{"n_layer": 15, "d_model": 128, "n_head": 2, "n_kv_head": 2, "head_dim": 64, "d_mlp": 384, "vocab_size": 2048, "activation": "tanh_gelu", "norm": "layernorm", "norm_place": "pre", "norm_eps": 1e-05, "positions": "learned", "qk_norm": true, "attn_scale": 0.125, "bias": "all", "tie_embeddings": false, "parallel_block": false, "init": "normal", "init_std_qkv": 0.0442, "init_std_o": 0.00809, "init_std_up": 0.0442, "init_std_down": 0.00809, "optimizer": "cautious_adamw", "lr": 0.00252, "beta1": 0.9, "beta2": 0.95, "weight_decay": 0.069, "lr_head": 0.00846, "warmup_steps": 213, "schedule": "wsd", "decay_fraction": 0.813, "decay_shape": "linear", "final_lr_fraction": 0.1, "batch_tokens": 32768, "seq_len": 1024, "doc_mask": true, "train_tokens": 187600000, "steps": 5726, "dataset": "wikipedia_en"}
Each number is 500 + 50 x the weight over its row's rms, rounded and kept within 0 to 999. Layers, rows and columns count from 0. Numbers have three digits each. The size before them is the row's rms in percent of the matrix's.

# down: layer 8 MLP down (transposed), 384x128, rms 0.127, rows 62-161, columns 64-127
# up: layer 8 MLP up, 384x128, rms 0.129, rows 63-162, columns 64-127
down62 101:537490576492528466438511440496412585547481478558480432451514556464571505439574497596457514464513451496498485540566472573538472551491466551502568493467493448433488456573500460426463437592473509
up63 091:509548487392433522506408509560428479527481551533596513472518460540469558511438453545514526482442476437469439578508478519496432515441509503588471405465488502506470497475550497467506514659613622
down63 087:426531475619565531364488526551563490585477573404464504468448532488449526541457554532469503511547505522476504413495485517527476544496486415492485551490533543560480504608498519523469525461481453
up64 106:558540465444508428570514532488573543498413495490521531525538438499532460509509531490598381477481603479506589499462548505469512542479548505474451475456383583489530516487516536516469586487507523
down64 095:401530563527515468475525559532457397579507441491546491476533480494471472484526439504497566610548414554565376531432569439438501432470537432528512463487547449523503492474499428442449480595548538
up65 085:455548450528542409431535583448573546478489402559532514547469522396539502622502477489540515469479512522462515437552533433527510570547480541529504451501462589557454486494592488464439480498590522
down65 087:477475521480535540574488495519455564571540555518467518490496537536472485460517474508486502524499529476457499570541418583433549444401554452412476516463477477496558469515493536559431547460447517
up66 088:505493499530476373610520496516534584457564526495481432501451548482441527498512444427463517440585491514451372552514482513588456533519518544467434469435558575531492601532466497512475527480441468
down66 097:497538403469573538506509504449480434412480552602568541495504469550482469500488603628567493541553520511532548460516489398437455414499411462559538548536479504476487423493529408443524405464545494
up67 100:482500522425477521477523483455452534571553579567546453506478526506479406496422476550451401475594491454483459489462519472570431550515532378544447462588426542581451519562543443485514454576561538
down67 102:479505538489562482470459473501450464483440457467486481478570540456513608567542562385566463521427427502577556491522523501513494421465532605538580516468554445509571380529497552457506418474478452
up68 101:533465439548537447457604587490493499495577346534502420499493602413530486473528463459529530482541554464563493519515515503527560552443524460482478510500477465543452467488550486494473467478422545
down68 098:558512487539388485468466419509487533614459566525493522576547524564541502498518509565449485447464487501413554443432488476579334459436458535568473510564454550480531475623513468491475540542551515
up69 106:404476480462533444444456515531482480535538532451480567563506559482510539527475578474432553568364519539539510536503518470564489536434494469523554498517475433456463510546514583366434513510560477
down69 114:591547443496557530465544433576477505545518512446548393439444529475535497565515469487580490516555506439498536419492533474460446461396568464610548514440482482475454425540515481542540425478611569
up70 104:500556467415454484531437455505444504522430474491482462513542524533473441490429480591626512477517504471503505502439471540553480494500527553516437540457423496549457509500486494531509546611406469
down70 112:468495422567620514406650512434511567485491510573455554472391472513480506556535489464565446503462525506526456536520566471510479567526527390443435521594575532549446435560516530565431518443543515
up71 100:407403543411444478476521519471476575535429671457476523521448539445512511569485534546542529601331563475502493510530452481456472501460502525512535448388500531626490445499487564527516524547552507
down71 095:568550485550464405610580535467531507584506447497454425450510516574468404517466470511525448484583433455512543452494454478620581539467531478469537503554529527481508553586443498485443448562542536
up72 095:517493562491540503525603467502422499524506466473526465568420526474567504495456449456571397565455571443552422531482424478514469468512561522420584461481455473505494462529562489569467520539515522
down72 092:434595527487520477448406341541537542406505521508491433434501480500492586467499532517489562503504524467475431501531568646484476532459491505560468492555560505543552513545425517626438511486543544
up73 095:535465449548492573510476499486557430506466514520570428495477568571456399595507505493503519469547471511478434475488551569563527558554482472463495480446487453610489503495573509570443565549455426
down73 089:483542502435531468442494554581527503545501476496373551519552492420519548444503529551527493458421535533479583519456462366448438427506507551439495536519527616413504449498429506474555487486499521
up74 099:448503501423512431427430497534559565576468550527452507497516449462456540479512463514364472473441523422498549478429462410500512485453501485535441503479541484460590577480540574533562598608495610
down74 097:499487463504478568491436501474537437490537410600516588555401456504550523492467537492520599518512516533496424538521471489561492577445430531454542501536403489479510546603509424460362480460531467
up75 093:513477528430440559509522470422527571542547520465613470435504469489543281545445524508423452572552512534481538481472495427488525483438511470524499508445501520538437471614564478488563535526458523
down75 094:466486492489605509438481558565450446421383476571532446551532537461586596461525539464646524461453447437491462509579487470500533511475448575476481475509474498532518494486487576519433388540499548
up76 094:491486508534461435546458594507455503523455562540514571465506577575525493441423432487465522543471497547445469630480558452572469551514508551520533461510573495417433501504630544522460464566434477
down76 096:535450515429534516448452534485507520510512537462502504570497474444499553544547521558556499473555420546529570375501426482534563410517472456503504561539482457556598495531471441493534518413500473
up77 098:486439466548497495440522633500482499505493528498515445455624503452484464508455439510480509448522518544479494440489455472490528511542547447441474454548548577427478445555528499617542386493516477
down77 096:508525467424493482597470389473513488388539418545530572636552517587467513471540537554547492563504484490518460474525584524461458458507547437517512506517400484529557468554523462511459553598513492
up78 107:480463499485458550492457528496519454583569478556526398485448595477434509547478504593415584487473473443465464437466542472523421491412513553542521468417498452511506496520528501541490546534537526
down78 108:497489462580462410430482583524476521502497512410485636542530398517582446521559440484477408461472450552510476491573536494447515515482572513459529467370568619495529530426483549557478543525486578
up79 102:446505600487492444510430476534639458499488408467477460509608487484460504519473481524466504588477592424493528492424576616554465480551540442489515554477479453515501478468524513556470485472545442
down79 101:509430455407417546484471479476498447497625522440509534511376459527491524405495489521474510524546510536501473509532448480442488506473519517509446498504497592438509579450569464564554576446525565
up80 096:431463447486445484489552430545550585525491549437440494536575416455477447524526584516496571514413515538566524476484443487503475481485518523500535426404438529524447507576546517436528461519501627
down80 098:497471557445539534445524555479537488498399484552538469589442573484498523497511525465506465421562568478443483521470444494480477451504459603573456476432548456525548536471524551483467466467600408
up81 104:478523519467500463503389472527632507557467578488496500423513633501498495531533577577507511569458584432550520476476534446491562532426564527538521528450402554602496458533459531498505605536509533
down81 098:533495551563501572513510519528490506563453435456597572528522489513533444397474424571558402610527449604499428477451493512471475510468362527430412548436615495498507553503451544495467514441509440
up82 102:485487569555478573516495541554465394547470586576506468478421532552473533464417446604485500510575467460515481528468541449527470556476549437390502518474466533574465498467496537448444458675477478
down82 100:534435488567613517365458485491496490570395470587497481520528440542442474494541549538439387501456492438532538476520480471496546502510474598523519504487538541471531475549565528488452497386483531
up83 104:553594550418485483525539486576461486465458467457539547547547471428521505515466440434545452522503483459471463479461512502463447518496558539491529519373464520628446475487507489543567533439601580
down83 099:371472483503419498547470511481500519354570429529478493495575547477544411480487555603524534532455500499559448527554450515442532498545426501622510478549533439505470457440479466454573476581438436
up84 092:433460503544481560600428553454431554461424529448505516524553479358490448464356544475587541578481419537537516483490420463485521432416541490544573583454539486585397530462526486516571452432578583
down84 091:561500470514471427425538536570471466565570517548545530490374508538543565485642463496428454420537594480474472522480473478571433546527505623476495498541456537506521435460495525498457449574492486
up85 074:515582468566486448424413542446455494470523490517476527488475610596497554546489517523470514510430454561539422504392407395531447495476570515483566461499514454630442547553585506526487478498513440
down85 074:494455505483566473458618550566563390528511523508539478446493411424545507553433388565446589415566587537526581527539458578462583559499423461530516496532469477529519451484483492496474447526469529
up86 096:471531491434551499552485515492519618526455347441522466497537487470507443481396584537553543429523433486473458566427509522552590489470483474501476456514420394442377460534529467541524485471586515
down86 086:478448430580439447519503542430562438467539536456550548505565668471505574462532442541498494640454485533557540418424434418439516477581453540480486476469562581536502496522531505434537509543510499
up87 097:448519468557500490474529493518383496511412482500467568483533568468546487584523455493522494551507446511536473418560505454449514501543532456478554518472485521547495487544441456524467481491425495
down87 083:509417535447462432547397480451573513437627485486587396541499480511471467411441497515502495458511540522464556601435470498523472498533442520533457530511457558501542485466579552515553526584539596
up88 097:550372445458511525514507483505509553510518410438468446528576428452457505696484492514491467557524566482574447463453481437463460437456606553530501540414411499557526481451511495457506470572522446
down88 092:473484512504557507445471363540478491433462510501518573456513441502536526414534538482543505491446393452556547553530475538458470575509460509510505446512537528412509528449508555546556604472509501
up89 099:507481516546545473529459571456476568462499418520374516466512524560483430566515494514562414529436483504556465572450503471458481485550487563356543452468505570612431501624548498507511545493503549
down89 096:476530462472441528467604443652552445652492523468640492544517516479533527498466443509505563505575516486439555456523452459532553519493466482576501497496417393510536483441468517485482486479420390
up90 099:431517520477515537490471497507408471533484447468433598562425587566518394468459434504428508474492509476466448531499490458518532589487447473489558464480467518564475458554519492461381476589560507
down90 096:435578531486454433491522459513584427512505495507473432534507432496524533590568527404463528448507483512609490494543573581457547415523533459569519620554473538451557470550468467506570551505394418
up91 093:526482507359409415577521579555503458498541419574429521484506501511416365559464554513430440498496524400435454404548541546459380481505525498615506457465528560544574472461554472522500458485503549
down91 089:445443520540506571385521447520515495477545553416437422526451487463543527520593451510538549604496519598545518478569540494472581506410455538489474553435504549487462443557489434510477518581523439
up92 110:467445465465556369556512542524522578530481412437505567542491517410443543615476459443463484518451518449526433488468449446466463549430511488516471545477426615608549515489536575461564502474602505
down92 122:506444535494458523577601498466461478375524467555517492510518467538581483510493554591609493462501540508533495532585509488490520511447436550449487492510545424486539526485504455498423446442508468
up93 095:527439512555455555478539545583520521566507533464506447479408521476535491596380441676522428506544499496576423513432487577493485450536513510502577497462515436538440491455524431547509484525470463
down93 096:497544587500565538568509580469428435514460515588564528486526438498441492455513532407541521494592411488505499466572605501551529493457510459482437488549501549493426511406486412506540562464533623
up94 100:479464551457478454485509475553542525525520521472491603507541552527535536452491426480558511476544457494464455525421414517503523529508560514349574443430388526495523487562546538534586540477557523
down94 105:523505527537529552523526477555480495561441469563580448452531518486433441470430518529423440515437585519488560500502593479466481390486379517590439552556541550484474563513488432511486539453574531
up95 092:534527517522556542517338491473525569497496451433535538552515540469542520467489531548458493569570450528496488498389471455521583582533551453517506523578520396525506525522521571449435513498477518
down95 090:516509536406483524546624527499483437483457561513517514491512489527492480554510511447567525483403488485458436544556523572523457486482444410506543427519495564434472526523495444534475397545560507
up96 101:438421495457522561455509476464434477576519436493496445485497518558505399513515439482390479439490470455478546493498518462583512536428625472406479550531504472561513552511536626443490519561450591
down96 110:472587518452444450442513512520486545541541520500525645486482502456489565453487503494515557509454570541534464493504551468406474598512508471473506549497372567497582483471562556446512553409479448
up97 104:434496481571505434521526500535519536556410505458430520541584512523506560449558504496518485469421446444566585441472481433574472500585459620407542494430514497454543528467508527481395509556514544
down97 100:485504498464443505414568507470508541545525506474536567515419435576567520581537575422471522468567500523481488497488509582587489512376599491479514505484466505447409476501533595438543558381516534
up98 094:514435535499539489438496515540464579537469524575496480523521535466541508460434503451526411545434476438535374515482514532436535575510625473476530458468433539577537484514540558559544538568502462
down98 093:542557532506475512511510495502519538614615435403529503532490546506528553523492497461457565432445561526517557521484446372487410470566510454419499444496557505541430612542536496454549422454565489
up99 108:489470566392488455494520491481499542523509510520434568515411460571433507501442536492446427616485483443503537424512506556455427527359552507557473497380534498450447532544558532516550488439621542
down99 107:448477538510421557505437411580504441544554524484558513553483548500585469528504401494500554437511500512532404503472572518482508456558528514447520433544446546547516442496493474455466529588433430
up100 098:467501578499442379493459582504560573500440426478469427517543482432525468478471425443552460536530533388574460533461476527450485507570555510497523472434497503543466537469517476554535459419483425
down100 101:524591365462481537487562541496490477505379545440534563540509467571462436562537497464501542550502403486552563422581480489548547434538506491508513535607558468470471479395546553491554544552536530
up101 083:460471439538529423450516499597557503583457451547486470526581531483525503506434530611435482496469512416523505423495425477480402498497559433455449490542540516409486501456559536504504524481594499
down101 094:453485490434468478544555496464547507497502482420447453477532412462437565512524604425615547554486429522552446467438541502532557462452493510520545516522499521462413386503496450519435461490598568
up102 105:473498544477530477526534442456441464511542472548471524433464581418499469462457465489518519502607385447622559444423422501544520528511500441504621519558450411552442517494568548554532438523491491
down102 102:410492512533501565429441545488504495473527505359528389551524499558482542508483549494529451581456473633419512558560480530613458499483492534530479514538497518521471565476495429508495521519471504
up103 086:490477470460419486517453470553510465489477461560513366573500522483478504559486473555430504500507599476496555545429508482599472587495538504487577544509534517489496510460565486463423470508348491
down103 089:510505459586548496519499501496565433599465459396438509542505496575527468512501535498568497399454494513518475551519415503427499452482432564448441507452519560549482546609445494506472501492405525
up104 096:477430462589556500457534527560407464491548407448479462542584566438455523505444575573425428563501433484559492441509453504488534427540522448455506484553530437493458450556529466590442489469453526
down104 098:511618501552463475399480496489582491539570519561552565458468401584549452448500557454554412483568523505398450483314508524542409499450484567475532507519474544477422561519494465530465492475519489
up105 096:503447489520486478486472509567442529491566439410436481519529465511552439532398544394486605597456550421477517527519505512583552471472534533505625553494466471576448528481517478519511574543477439
down105 095:523481537364549597507568416538461476460495462468639540439581456488419550404571534567498603524506457471573534504553521518433526424490457386538477423487483493540415511508496476476498406504547466
up106 101:460493453560488414544487539498573570468511413522484546620566461428598432517451547521508435540481554452482543531446465521532515520413457579488535491492534474477498515535494510657441569497510508
down106 099:446535572498516474456500447546496503583506544493518522387524519593522522561563447494483503417521538438495471400486459466539452548506447442541509473392529448467439479530531439459579493439524475
up107 108:449441504386422428489532544585477425508471534507449509421458457583462553554476514502424545460519464440434455454558577415551483528492595512472533556515456503414547479519531512504525511545541540
down107 101:428424532580523491485440538438513432498535486526490457477423550503427500539480461456539530529351479521532554480489469549458522478565497524467557486428519606497449514483464517472527636506527651
up108 088:486483580535531611564471477473476477520467436560514466530458502414440470561476459478470500489553422471543503465545477556573513549537570415501584484503438487521519450461531492567491423457471447
down108 090:533447463428402492497506437471546522513574481417501495507461600525497492551460471511546540535514537460461477584512501463499527426515429436512586570440507537500494459592558540490490438565483465
up109 118:482491522518419552433450570498519418534530524511481525503511556454476478460498529523420527493473535522467496478570525533645492551503549391436520455567518501417482491516519559574543478569427471
down109 121:445583542527525482588463396511458508428518475496433438517529494521578513469486546496480505549508403485544527571495474567453487524450536504547508468526447477426496522473382405557511510509476463
up110 112:530527428501478445519430507534505547505515414571428575577541475464407540583444454522546458501517487482495504484472334537494415471466512546490460575538457551501459425618467421544529497527542490
down110 105:429513564526471512524603498520466434486455547366589483513440443527619438496531534450537480493467448567477495468517653509484494561457444477493575392500456463490613614528479533573465517483455453
up111 087:484532540536454492517490428507499515569489517447493491532602445415438482503499475504467474480560581436499594471494461519541559441436549556496510441357447500564501449516490462605453548482426534
down111 089:480474563524527510537645468600547498508556508526486516573470455512516489445477374364402515502512507520471481528624472501458572516474494486461564547601542367506536457513471467567517575472543435
up112 088:505491398468575550475540433493638477510557488563576438438579587510489551412485446487549488431508459471456547565470407514535464458495474383485471477501478519519575521641594593487426519440498543
down112 081:505477568569457417533397538629459515454395462463525521523519513457425472502475527508471530549503523543540411508515596463487493559442578541494509533517482471445492448374415400538602436512462423
up113 098:507490456373486556553489447551434599497516557429487534477572488405426544395422390466530450586493537482528522535455466519496540544501624485470497463533422555500544496487448562507490498491556504
down113 094:466467479536498503496504584495498534408475531524503468545433531426540455550505486498469551496450483493463498531490442600497521501497430494490533552558439455593554460490509443557455502602502561
up114 104:450466501477466517466527516535529578506506595414470554470530574472443512561442469457465506470431474452571514473433591495566533477420497517531537518448463453542528515517468516550582462635503565
down114 111:607449497430491413447445526532554448590513499465465471461468597479426502461521516624555544531484579452515415412466413459468492444588490476391470564492521487533497459538557571460483525521472485
up115 099:533462483509513428472496549463539516557489474445446541584525552411409519422525491583437502464477587510502650519454505444585499586444549553374557551511498465452536507521502535490481512517419467
down115 090:531460475444507436433503505437502522562448408603450538517502560558547478521483579494580413519545464499411484429595460496523528520461473438505470502529584500484506417533460525548617409513580470
up116 094:467535538530468479511552461508451540547460494469453462519539500383465521452491488524472496544498525499469479542445428530454457515497528419448474477428532476487518477539464483603499502464515458
down116 087:554492448460602519477489558463506436495494441503525513473429531551544533540467470480568475440490446524493578532552527560581520499519565616490478530521434511477516475586543581503415499517524497
up117 092:466537511514477449471444495536475519490411484521531387453578496457410493575504532429526470542459503555537491522467524530539541556550532394516473547510484540475517401484568460544556471491444486
down117 090:537488555444463502474621460514505537476555552453394514593509445546565468384490500541540555484529510401500390454483595443523492480543497512485472483458483444527496430549459498505491521509526528
up118 121:554493589513599495417428443531487590486621543434529588530517555372508498498482486460512505561443507512486530463491513403543488564512505504456440448508458462502518485580542454515493501463512514
down118 121:542534497406580461610500465506574474421522544453493447506526588553514546518451499423439516410533385424509548501443535534439542470516494423523456486548537528466470484477481546516530467524498463
up119 090:506505432456524523498515503555549525492472486511516488453501436503462426534476510522499460575497458482537534419508495508408464466536532602442561562457414612500396453435447439526518467443523482
down119 072:527469516539464503500515496534446543445594519476434504529538509465551553437502548499487545470492453465539526556478512449603471524461488471593474399457504466525554494316561494573493472564582457
up120 094:542529537507496470444489529503470499504463473525440460484528562358487484476456438535470387486545468490560499532464468580452535497547611452483569472560432552547373478490509473522510477469487495
down120 093:471463500491527493491497428515464550498551498599533604538447486518491483451515605450518483593557468458497487505430507434494435572476482509450423501490486439472507518339551511501477453470476510
up121 105:386477562429486417468460520516505422524561437592483498443488493441469504484520337449510502458506476469436547492563539470521518545466507495492523435560510524511598464521580537401448578518537609
down121 099:502515497494578557543477615553477531553428527438568426542450529438469443468437621465470534498552512510517524541433553507500398504534512580459429543486447508501448497531389513550556456472520577
up122 109:447412489534515570470500469503414537581580576436484479591547469488539402465460495585495574412521528454520540475414498475602485446459524501470503538550526521504439482479523524501480469612357578
down122 110:571551504508527451481552541513518560517463463521443535492440566594415456608465505450498467547481563413515439396590553491481454560484532520525554440502545377493422449490524610492512534525488558
up123 105:480507570533435488433501426587613515523544499513509587474587546499380427506513482541562580563466521503497525474413458483571564543535538468545538547559480418487492482532532495450413402561453436
down123 108:505415453406430475559513601543485493452478494513511483461480438472626534473478482441425497423539473511536493556638436491554506500419475502475498448437542539526512551482496519483493601500487476
up124 100:484553432417514496580480520550478499530480559554559527426528596487443542466399507501417480466501586478449565454553504487533512506492600569425509536441525486511534483470537561478531507604613591
down124 099:447404527488501461433550551580561481507497477486426572519429509504464487543519487437556543522412499451465434507519495518528480502606521479511517457456397520432554461457488523481426506595394573
up125 084:488531490479471434454567553501622466480438544496495500503574564481586421522509603607549517549525489490521416480486478348448548492573478544477549608491514488505500444472479474515478545503465432
down125 080:490407524550527457458447454509415554472551468551446455575382452532477511448479475436481520465418469497523596506520494567546478486497573521520502425481479469508394571468524537517466519526601515
up126 085:506363478460511437467551519519501552584453481477457527557535409321530562507433495475533492436500540416511505410480530475475510464449525602546460485574467415535574498468517552467543535511568486
down126 091:510517524546530505511492463503484501590448513555494497430553483592565566441439483616400566586513503548491511482573527449467400437435476468519498560522461426522531529468491529513435565465528543
up127 109:481504526505436482487479549497423467523498476446537517520506501497550426543523509477471476516623486551480543437532478446566447564514525416455539424525549582522488456485620467645461485623460472
down127 109:475553544504430504492553486501489515561561419513443409477528524519485552450465448529513509466422574434520566499482426542426541456565540489484406491426432497444496551585467523454511440440521504
up128 105:477537501457495555609490446519459445497513339422516494549512523520467507487451408488468497619503430439532508465500560508504469544463543421450535466502362481502493504489525492626450503448551540
down128 092:500452472544556576532526229500482536452551489515531534525515529511535502548462458488489504505459431508494496608471436534406480492450495492509541445553513441546543529623554470469446498494515472
up129 114:397433490496522507604356527523508482517453463550498553552513468530461515495547474500479481492445602510435443474511504481502560590489492544590428476488494521509449501519492487559562580608521489
down129 122:535624471579524550409445456444431508504471511549474447467439525460462585517489534465456487516479451506446506479543552629593446503440598376528462554548531600439450436430560551504500486444498546
up130 106:487467465506430496464469542594469572515476452469524511528457495536460486485446506481476393471508487408523437485458504535511422487558506419475512445495442520540487397549511529573482541502556419
down130 105:588585559472566469519526526392582484485537470494485477462476446475424492547448538500463506439435590582520509533545534465509556477503492568535599490425523454498540501500457514563520559531457501
up131 116:511451558510525519466480522503503540540532521434490421551448498444414525545523457590436444496434528518524556460527403443484487562432573587467572575470463518496471501495491511456492534601573597
down131 112:407561425449581471483489511481534471531586591463491550541476565522490548597521545580477509425461496437543512582453440588576605513504472434574572452527462488525420464452483456541491553512493519
up132 093:467488533471475496476441445514439493532575630421510521447501514502503501568447435483612513524543484434508448590510480429557507539601450522445468572468456393576452485540573539467510496527476537
down132 091:529448551430432525465471535513471457479424369491423559559501451512526512542499517403481505558422479533539606399602501511484545470499475533565502557546525539470527490532522463588505476509484439
up133 109:554496536510460473500593551559570436514527490470373409551585506503432558533503498573476522577476528508571477506524538479532446514536522455445595438435442436521506531512488562509416493464401480
down133 121:513543436510554572500490511520440530444348461485549575495474563458534562449492494507557425463576464473528493493504576458514494541388516541578548573566596519421520458469493521509495464470562488
up134 095:423462517456515484565534512500440545527464539363500553427486569473466593540454557499510502488524470480512422506530479466487497489537521583544563481407499504411497465482564493487509533568572586
down134 098:585575488476502594434516457441511559455501510523503509557502456524449419441534529575528532581532411509399572488507511581517492495460484448513422621630498525405514481469444562462594435447549487
up135 118:464506548397398492504440531544480441522472570461464470515539540562521494452473447548417520490523515473527384510457497438450493510491528482505483487497509458453478495519542452560506523482427533
down135 119:536567523462551514502545511410552551495436456386480486483525483566486451501530477413514503490429471494534569478559440552519482510500535451523515564498504512512424557465545478427461514528524457
up136 094:470523481490459480547441557539521448508508539395515418458493451548492529472394579498474513540446521479486466517541489485568522509450573491472609599524498506539411393444541464587522503498469500
down136 094:511513460567544509490602452489490425493530424550518519533485612483562562455516514540494437476589451438551529469425453490455473498533484491483531454585528464515532558414558535439467506462568469
up137 095:380431511475479507625499488494512498495541484408466494511450495461504371514442510502451484497486551504528481502513528453493595512564539567503615588423524452525477509518495447526436576549434412
down137 091:517555511483454669476465498403518506294552512449477478540468471442549549456530498472485523508594526431454524476502516502486419517494506458552497522489491527513469457535511464591568444443534523
up138 086:502466512460529483475477467633494556568455516525523463525594518438423483457418473528416469579483571479489545460431563477491439510472597490446476543589516523466518521421484516478509457522649604
down138 089:468515471513476450518464582452492489517500471516474563469485463459541417564592493511518547519413384506416470518523469612594495401522497556569496454405443525518517457574559500438377505507393443
up139 108:465358541460573443546537500509510466500515535482446448484510491531511453464461535474479493645455563492511503486498433438453474532478552471461525480359470555528494550488489462471490460531520483
down139 115:484522480518461548559481495546581536476449470439489561519551498435507458581546513570590532493492448455443439576408471617490541481495518508481504534612418554534540476463526575548474531490346528
up140 066:528457444503397480514468484473463489590501471447429526636488492502457428474471442437509438513493554421412408429469396453571549483440545489466539419489500470536453524514515519578445532492580406
down140 063:405493601545510459486563496541454492450514485444577485354522521517547528567506608583456552536506486516557584553486531521411463560494485491505506490488478573497578391467516475503555459521517533
up141 098:509398575456506550451522526525523535535584442564417571560427521447522500590475469424485428478485444469534574509518429473536495575462515519505585599516467484497513482499433516534488516489472581
down141 102:492474451564448529553516475504418489578439480477468489494493537475519515454480501578529562536496555514468544507428444516464445502494511551424528458512540592455484576505528418523477638505445518
up142 101:506531567478496407443458486479527528521494444495553589585593522472497500586439473515582483522508537511473450577346519549462471446424474520478457506538492512539546436516541534556557460509555480
down142 092:515563438470447510522536496503495504441523539551511450423454559490524523404515500484487527498603384470401553433532478517498473543450482520475503540465487505432390528517554442494615541480481502
up143 107:379528528493503539454516524574549425586519497506477552546499458503413557472503526553505592461394489517528454414493520447534544549530479530459474510478467485490487517485457509541439408548499465
down143 116:521525509414536528414503489583493514433513535525502441483426497511502617492520508433490542423498429382503464529615427590518574538480528486561488490521519498518512492560580489523597515521537501
up144 097:550471465415495441485585494469533573558509559486438433611481552472464543446415460522512537512490521480549469506504467400585445541516634550421541611480524458551496507506575601402497501552398570
down144 107:560513496381438467515504441535560466528520475485579530477512479485442548556492512522561558515552485509515520471611546500528563475487460442499595494513558565515485536521479428487470539402484479
up145 094:583487562474525500537491512450489567526513482474513620472490455482408523466550404550555526466524475576536457511428515558527419473489465512533471576427464476470482539494516564435505514545432486
down145 094:517528511481423589528486557485527457515493525486484458484447559485617401443475583535483475543472553521460504448497435451497518590418506585562560502460574435475537526555524503559538449519611527
up146 109:508442574485527433471475525494463475511435554528477470579536440439435429592489541541526442489411484523570612462462488444515517574507519526490533609508411454519486506426514616528488518536425611
down146 113:555498471463556495465405462494483481555562549520553516432481467500458467478482539578515399489423567463522497568533386494434507566501476501460556491471558437473594486570601429539448553499480462
up147 104:481342449524534530477481563519484512557537525471490493563500431466531422599484440565451500545503536502594494433528432437489555496544531581503630515432492502579501527473479507470507471530565539
down147 109:597603541474402483555507389560465542574405507512511456525562536516493528474567438487518475473496514493376537488478493546390461472453498508486455488542500540477470504521440547514589575481549532
up148 099:529498469502529498555452444411638486525513574541583466497482497457466433485490441416536534541516553404536555458428501554598453494520558471463569476519467472557430523490587550455465538494411506
down148 099:487415533510415513496486501518514517509526489489460536525622514474556569468527496571475450380456466538523474569556542474428554507373461504529447523497572553502524491479428433508526437554519539
up149 100:399520553536446522527441544569469464486480560480476527599540592536544462516401535533508477477517467549447452562584500533543487539568550388415479447510492482551479434485538519580484491556436522
down149 099:535374478530435531411547505495492478514482453531523526370500448535501401500520463527607448509468586510531498520415494385539459449450470530547511545523517501431434492504573526493492423524457491
up150 123:560464582514560495537446488433513481539532453423451509529510532402513528559520481641406453532451522450580563453518467440487593516442535559542477529457484509472482490544490462490527495483516591
down150 121:397503413478570499558500524462512558563547466548470439526495556557412484532486510480564486425435617472532545456482498561513539502501569547459542447553496478540457458457521622534514589584468424
up151 097:513467447462539446449444505548439440473520517511497419562532444452491503492465553611485592521567520522529403570443540411543389518436537504494527570507541443516474559518540518544490451560516479
down151 094:459507477490582523494523524403547566490456461527504558493507567532492502517478387371555490586447497473460522486509523553457557499648456622459454459493521522454514458494504470490490541464453514
up152 087:455466555480416392512461473669535488603499460469385434521543580544402507449437462521419510529552548418497571496422483500583495544509534458469467590501473529464492640461508458496482452592466559
down152 097:444518549451504551457507514473496511574490503537504497491518444533529453508562507392488487542402476467515506506533540501531511430487461537515489483458511445524526338567540494490428605520508509
up153 110:447396528516565468571533584457465497520436496535506474478536610422542395546505526532526536411509535475548496493538430455516493494494522554494467580505508515521473442539582495487530542622423456
down153 110:530484452534406557498523519522383557526495526459465537593531391490496529439448440488486489593497496438513501463505531506493499399503461496458529475432482463576448455420483439400475524455452491
up154 094:563483486415476470472530454546541580550625522520554547533507547492501478483478506399503422524534524458459512457500415525533486551567454467407501426559535552494547461463520546616496464457588516
down154 097:384600495590517482504506447575461488510461537464497561452507469451410437464490534526423536488547460478495478529477487482471459407462482515567470497408368410493462489551494513430526498446573467
up155 097:557473574395473461491462497561490464558506508504557587492601494505526522562459537464495399576429474512533443508445588490504453536488508392509504414491474372431478474552477561529496500499605463
down155 092:378494466554501567551501469377524519421574486540460473514362462508414425346511399498531572480538474501339505469504457565516474470505526510493483524459515537486475525531506521511563474469534506
up156 108:465509530462558489426563525526467380541572423424545542513443529481487447505464446490579473413452506499493552419427447470525485534493511454460605474530476547498424488486533449542530496494546451
down156 113:520585580543491512518405583493523484535523487469603483490550497571512510476512520484528532439492522530479550441529488478514510480507471532564568442582600567403412574344466517598566547564508596
up157 104:549480598507501376526401491518458520533477419440391497496507488467471491493500486495437478552548531457559456430458506543518539453528544539474544572416377615519539478522424535505552497480514502
down157 110:522393496445583542508474528539494479434599477524520509543536464557520471451494462348493587469506526510504518457536504551495532521529462405485464519505512578496403509408570377575558505497427533
up158 104:417477501541443511540453534457522417567493503559488485432457529480469530514486367486538479569562480393546540467544484447591501586521555471484622547517481531437489481511498534469593509616439519
down158 107:460446551396511427502527417547508540531575548459559519561458387467454479602541570494442442496428500507511438510485466641504520520470588483392478533428517511514513500587510501505474480509512512
up159 102:588510648483492462449510585514523507504527420470476562535564496470497436466459526527475469458503474484611487447447499419563397555519457503423587536490434396419438513502496498570495557472527371
down159 099:516560362576481510478482421480476488567502537573539482454482478505518503460453493495517497570529407478422485435575581606421476490585511524524521474405545493538477533477491430535429482528441506
up160 103:495516610542559433444391490531541519527606494563579590482531479476464553492533458459524399523487518506496576407475531479518450493423547507523459532567505477420545470516581519499438520507542534
down160 094:504489472459443453541599507460501521431394491429435454487506568472515434533514501486510655507585440524534430553480488546477516510522476468432491408452472381562525563488461574512541516437481436
up161 089:549518526525506530435474503585549537516550496522480463455634482468480475479540544468483511454538526485427545489556486473565506522524461417538409508536499501461525441554486509545465393536495474
down161 089:424495414400502465500492561485463532548513554497575498575484478597448545520464442498467465586575522442534511488451568501451451459522579567408517495417481522619482454486543450437498516432570463
up162 093:490507557407545489549530528601593490509488465561504515464416503448421536480521480484471409564411480483478482499435476524442506515497478557446414400544549512488500491561489492558528508476587561